From a checkpoint of a small transformer trained on Wikipedia.
Training: 100M tokens, 6122 steps.
Each number is 128 + 32 x the weight over its row's rms, rounded and kept within 0 to 255. Layers, rows and columns count from 0. Numbers have three digits each. The size before them is the row's rms in percent of the matrix's.

# q: layer 5 attention query, 256x128, rms 0.238, rows 0-46, columns 64-127
# k: layer 5 attention key, 256x128, rms 0.239, rows 0-45, columns 64-127
q0 091:111115137158140091101127129041148175122115145204157143149099093071149104131127119134157161132169142154174086121115217169197113123148137122127131083145139111212129144152116084121115126178136158
k0 087:127101111157133190138079106186150064108075123144122068095098143188138128122082137148145138113141137105101182071126142151085122143145167175106088149126118128093098125058074085150063130120067096
q1 093:143148172150134095177098133112181111099083118102126069157167126153139149116094122161154074141151199140122129129192172172123095121150119111145060101120070175148152111189132118149159086176074148
k1 116:106134098076111122136149150133086093117138128150153107099118121112112123117084073138124099123084111181054098097126209104128116123114170095046136128053159106155130119124148138118084141154127128
q2 090:174109134139141070152147124100162092143111119107144061125144103116101166121038189116163138117182086112110083133147164133111114087145091086149063101139079175158119121162130149087168154149178118
k2 113:157166155129209189193145119088127075147102129080171125176194171123109116162199081082146091153097127186098098150112093168123160110096135111135060111062120113130141121113118145148153093170108126
q3 092:122111110118076099126132065096123100129081153121154106136157152119144134035095154169154140092111115098091092122113123125144105162116090090100098072045147104124136064139187162113150168164157073
k3 098:151183129142136147146120135133119110197126102113143139067121084147129070111153167123146114135110164121167098106103063142101133118110175070167128119147128105114098164124097080109126145131141070
q4 082:079129129095105135155103177174080168161178106085097139164096122104135132119156104106083120152122084145103199160116098185164149092084206157121116140135159110133165118103161097155087141116149129
k4 096:131163063133157100098131208186112105132144047083090124144122121109074152153166099129141143148126129129117119134112108143114080155147096177140114125115081145137120096102164064043139083120132125
q5 092:158153101157062099087136077131060104141129165176182130143105097138107125125145118191134139139114182139148152111130130118111113101121154152122153134110129113183099155095167138070210135111101101
k5 090:169118145147148117180129107125130147088143089080157126153210133109125089212072176097187090136157164146108110181155077124041156100170179174184110122160175132095154135154136174113099114147157146
q6 099:065177083173168124099134168105113074139116205136139074109127108128094135152149119106089152083133142099174133161115206142099123077142102082154147107100157103069139155154067182098147124140123125
k6 098:133135156088116195121157125129115145093094145130169168139129154135170096139113169134146049116063139119085176103126064130099175132119142127128159096189088133180136169092188097143153167107103121
q7 105:118083115242116109157150068061112076119100113136132122132112140209077153150131106188119175072125183131097147093114086080192108147103112161180131150166144173143147112085140141168117123184125107
k7 094:163109093099138066138144115166121148051168187143062154070115107123127145164070128183071159123127154111044139163128178154153135058118139146120120101115138091105163144080106187120122111147105144
q8 079:170131133158180075130156128115146106161144160165120089172124115185117136105111131108125175182177185156113117164101109170141153129132113158122105140081072138157159088129162119155096024183087164
k8 097:174126085055119104150119106158106134099132166108133199080087094166169114081094111113212129106168113113097153104130219089132092177117166148118130075163104148134119188136098123084154133078137126
q9 092:190130195117129115145189095147140137124132166145142135139168170121130191106115130094119120134144122165101134134092156131099153169142091131123124126156072123144128161143185159129146036065117101
k9 099:135111142190142142120120172113171136136121111158120118108123085098188159156179147106069158136139115113174154102133119076185142101084167105133163165172108082116139092088145175107114107146123224
q10 087:116087158132164073117147112165153130105089127121081145131156098107083133080170080143124151057063108164143084101110163043137112135074123175180183089126126137106101123148140123180147126094140065
k10 105:122124060136126141145158204072094149124115128151119097131133119132151146210112163183110191190134120067152117162151148147081108065154144080119152130177168152127133132113123148100144115174200172
q11 087:162174173128087146186154108119142125087127154143129149180185150160106137135157100172149068179111193149131067159168137091116151123163111143037124135099089101131175177110186137148122108109127059
k11 120:132123131109127095131144135117113146163109112113133099162118131129130117163116187064129182120125105076141176163124143134120114151145144133102169113169111153174171107139144161124110134131162124
q12 072:128121165087117084147151075150072135130114130106097130122126097109085136157110160111099127136194142130158162095180158160106079134046143058095174160141140150085157110146137121121103070128151158
k12 105:083128170143115117170098095134114134144143154170171126119171149154082104140067138113153130132145127119131074102156112158146151174125118072104203153085125214120104154137114128095137080113128140
q13 096:090138089111124120102135129124123199109154150082154164100159112074120178085143144171110157141082112131137133167196112054136134152088184141111120118133138152121151142150112139170151146179130127
k13 094:102071113155151097195123122156131140137141116130037162102095170153113047128103200154105079072112158116134120082161151180117118104145113092137144161109127140138118161129138094141122165095167169
q14 091:124088132185094103137141187131118089171094075104137142127142105166109126171113114100115118157166107108137126141194168133159146116170108194104052136136166192097121149207140112121140150080121120
k14 085:096118116055122106106102120126088151191111137115114120096178144106187120093094120157178114072146102117087126091088119109115129180083152103079144066140104164120183127090117138164138159104146121
q15 097:120107153109120105130119174159117130161140148125087046140113100161110117131127086169091151115093155097135123146115164090166146100114149154109131063116072152101137162119216067127143141120070062
k15 093:121130096148120109089091044104157173078116128120119143135106153100135210177106177164106160149135129127106117094181164169100075141177094078151130202154139160108140098151073105100103089087154086
q16 098:180136121126116128137087099143116197151086064061145068095170094172121104082131075127145122087139222190152177128181085197136107123131181098101114178181107139126162176158112134155123131104112131
k16 095:112128140060126051104051066137081194092110129126130113127075132134088154122125126110127143168153134103084119125051088117081085152120092142089168154131090128049116132121164023162144089117142178
q17 106:149091120147111121094160124090119133106104110156097150104135139105198142143099139144169159094132106174142138099146144135108121125199123143140181122155170122076169103127124147167054143140120086
k17 105:152134042077129142157102131189076147131154147116084098151140173110072103134163135054193086053077079089142113109156124110176142129116125166140089119123129064099098117134150122121166145120087173
q18 107:147070103096087088122101144028103103128055120120116160110171148109171131132109145125175062121143138119177168116119125135114095168135178166160135173171114160093140104189119143069122132120151157
k18 106:145094159115111125119116130125060136141158080146106107108105164140135094175169121075111139111118166172141139072143151134123157162147141155131147114131139087106142139124184133115103142152087131
q19 092:139120135185113190174033139178088105133107092126100134142162157100084152116134120189118158140161139117116125162102106151131083113165141111166108131143103192118171081136180161108170121082175141
k19 091:129087142201185150135162120162104078141146111117132179107119036153185102150136146107136109107171116156080121038190104141161139223136164154081124121130076185180133135147146148093156113130138125
q20 099:064124158100142119172130151089103164109151159113187132128166107127094075118141110123182097128142120176138078174132152122128133129096114159107081163107173091108147135128141149138112116129150159
k20 093:155146083105142155083044132156127105120168084126159111082164151161092172099105194084090145153175145091125142132089161103164165129128138109091180123114141202095113147152184147120111138089122138
q21 097:087139144149152095173117133183190143067139174126095135123139167135155073113140146129127167113125121108128131117086157146124159097097124161159161122107182107119138175183101164130168173138108142
k21 087:171118161142138120168126183071123133085117088130166118136163132085135137118126103116099107128183095143102192064141178186207084108139127100134124129138061122120167104079178157178083131126123142
q22 089:055109120175178176157125142155048104146139100078146150091141111107072142092154162101069129196139139117165098120078135136125174152145131090145125141092121100158155099173140110127105099163156078
k22 085:133159161150117097069189107148133112107104175187156057119096143163123155158137108163128138132139156164110108139129084125162161137104112126094089100067105139144117107106107120104164193083100127
q23 090:135093161078110124151122131142165138112144092112165168136152161201116105104147143122150127112175140115135072167127182189186207144120183119148177177164094119187100135125089104077125093140102101
k23 087:079141114125111114124118169081088100148145166131154141122123122131146135176139072161212149139152150123052140106102177096152125121140064204123101145091097119100174119135164136122128145116100138
q24 103:076093106133136171121126158166153147124187086119143160147119079145129104126134139106113098102209117097117144172184195095148120115173159120117112142135158164114147165128104178154114144120122198
k24 090:147116167139145083117166129096133067092092122084098083137092165097110067034120150106143139113130094147102102094097099144119178105104154094104160135114109208161149161125100111101088124181150110
q25 097:077106141143088149116176135138128179129150113093125129154073068127087162078148169121171113112076157128135121115129103138164105096139154121174120070151111084156195139128150140145116130063122134
k25 090:192178181114083103125113109161141096121129129123149116119107031160111139109179099120082170125132109187144117113149141135101161116160146121088137124190152162108162131202190117128145124124138119
q26 096:142089136053177068135142152133109129085083154131147094159162096118141102119102164138092224079116041155096120115119145107148135164079096150142110205169146125138160116130149132158104188141115100
k26 098:150118119115136156136091160191057093168149089164097124129142174093148169123114088154094099137129164108170123052078117169157164118153146125170144095127120155087053092105122105099145132140103114
q27 097:119146073036127167066171181121103162156120104139194152131174128124085119165087073122124122170141096139123083140098123170125108134084144105128131065183092099117187060093077155167140085156120152
k27 091:120107187146163114089146043165187150147102090104135145095146136094140070119148115165122112116105185097152106096131116105147164092110130138059100149138112108139089168161173112090165136113143155
q28 095:120107113136131178158156127134114092143106101133130127084122127140096167102115184124138117072098093137074171107124160104092117120144146108099146137122139122111173148111090134084166190188126112
k28 087:131175112166111193096203041164107099052174096161111108124125159156137143124156137091100158100115158122122080097104140093160179103111175164098164091147111104067098157138183121182144161169120147
q29 089:156104091073096098116062091107144110169105100111150079105089171168082141053143167125091188167110143072140124158091073133138139152105171171105078115060115121093155089090143143147147141156115176
k29 091:138071100159059109111136190130112125105150151092116191139211087120117107148168091117139110134123169161131129110092115135082123154174116123106134089059068129145126116101162140165145144121123076
q30 086:139139052081110138166088107137136145136074149191169120126159099154093128180113203176161152115126068157193084117206105136146117081112088124080160120166148131171158107147128087091142139132124129
k30 081:149139143155106168132134091083146163127147145101131060090110146073128090141133106033126137132138108127136172150138122106134142155160153158135136091138149116080167124094076084122109140104111124
q31 103:165127116119141114155054135102085164138104090160163040171061146132108152098128121106103143140178173078093050148159107129095172160150149060131146108159179119083125104191095085076101132103141088
k31 093:134095128129083150090131085087149109117162161174154101092160122174168097157129132114147133103136181127088134123133082154175073151230096168115163172152099140154052156104136125104143109101101145
q32 095:115109105102164108105172179158125129152126114110092108140094103197139156108116093117103159095147231098070099115119153134094127123097149121106114048070117172151110127163132142144061116122169099
k32 098:079159111040150111126108060155161067115130139081172153141136124202122128134124140113125143132142082170069106136147112146147123074140053068150084126163130147123134101104135111143189127130188064
q33 104:145140146095147180151127057142156086178107100129186136211095134101139131114121094151100084173157166108045123131130150144158115125165084104086148185132153165108209142149125103109066112060085162
k33 095:125106148104144112094124112123171117111137115109145140122119131192081129122116101142187144076171167132150104123075073110108126119058125193158144123138074169165115112098093121126164113180124127
q34 104:144091101154091116137092151147131103129119126110084180196121100199135138150133120122140133129107068113131164151109056137119151181128115106154176082143152128157121119132146125160142172083132128
k34 099:182104138115131096140129163142164176125110142156153121068116163122041141138127097118114088102156155104122145113121150069075106113130149124167068080132150062118143114109119147104177112166148130
q35 092:173185156099111179089090084068098144179075151154076145114155153075154159134101151083137140124123114120085169100064173168088160147109211155173184069165109105114163101102198103164152126100106110
k35 089:146099165158100125185214106161084149106156116135118159177110079078160092145215128198143175163152075094196065101221111110087125126124096151120123133145173106117096109187151169127139126083126056
q36 083:122103139169113177139102138104046114118134069167090170122134078158137094144131108127174153120190118128131101102180152112163151128131123190147175106122101153157173162034104112126130146120136145
k36 082:172171144119160104161201127105128038102115157083099083163112159155115106079136109131141153118121109065086114149105165145059154091098160136171114085131146119076122058177100157125113159086135156
q37 101:094128142119094116195069192141121180159141056131160077131144128099140158158133144151126118157078092147086124123159094167152074105136139103137156150135146191123156078158132101153124103110107111
k37 094:141110155195155155105172095120110153086072167142066152146147135132073041166086142133157170122170100181200145158109134123123090182138120166146105184187092146183166144109098110106128124066045153
q38 095:141089106121160176157117141118132165149160129125162106129109144086127044188133119074131173050073059106153130212114093173094084151095140177140153076072138127148105135141152105069133111096114103
k38 092:190188135162098161124144155138128108080096139154125131149172151097173137080096141103106142174222176148171148134148137096111120133141110082208086115152149144149161139090057092163132137132078164
q39 090:137140108116142174110160136123102149102148105161125116169162164157080086089113099137131152069086079066050100062091126139142138114112182132125149107158131184109144125184136076135091125097148138
k39 082:120094179123155119055131093143160129136093070108107187118161103164092096125173169132156170140101097129169151158156153096121153134148131122159068149146142100089121161122083074148105156107175164
q40 093:058121163123120121121106087096092103090103127082167096120142140181098157154138163134161143133139115099083202151128140104146121084134127095133154214162079130141149061093136122173108158108174161
k40 085:136133123150117145094153149134107085215127173148073143167115156149116122175118142191140160124150094108166174123141141164087158127152180175119162064136122097158090136161161138145101128185105207
q41 097:156139111144162099081158149132173130095162135148093118124093126124124061085151160161177206134140120061107117091152114147119118107096088114104150090184169141099137116201122132156076154130160144
k41 094:074118035103129155099150166107141197087114114034104161070136127166137140136107099109110184156122145143154100146091142146165173129136132087109136181120143122130093134096081072172107136103120108
q42 098:076172103137087163127188079076103133117136143127115161117128112156101147120180099107160170101077133174169148207117112144096114162127121106148075128144126091150091140138119127164080120131091081
k42 089:122121102119151159067101136164157095081132149168112199183058120116168134140118184127128102084164119106119171153176132071117175089174136113097213104120156109121110154118129097076147141126103082
q43 098:084116114054100175132099134141175146073149137164124124137064118113126137053128124160130148139156066186161110169108128086165090178136124110149159157122167149083150087154177123144101127136092124
k43 093:116123099190145092119118184092135143112118093110139160115074106215090145100108125143139154175109170021161152113135091128142134155196133115162124223141126127119117126135087138124135093126102164
q44 097:179133177135135128110133113137101101096094113172163098098142126106153125063152152152108119119155112079139125164158083145143115140087118179132184102135131166133131121129139086209109178133153129
k44 089:167094137135087114094151133072046169117078138152150138076161114133111158154141136121146123114112171137116095159155193182121165128186167140181124119067127122099158144146098127007120177163165125
q45 098:123071215165145119105109100146103137186085104134199122095105091093136126155162116036185144121161169075159141142108093171123134164110178131105146100135106179140131144154146107123147156125166184
k45 102:165136107126122117122190132100014159117141130139131095200107112140139075103140142169107076178173159170088104133119124154085152159193076143156098092111184161133107064154139125133127077178181095
q46 102:105165102096139104154103138135156127105126152073138087194194101100100117101173189147115155163171125132069149082118110054083085122132154069131163075127119141127126142100113127080085076089143090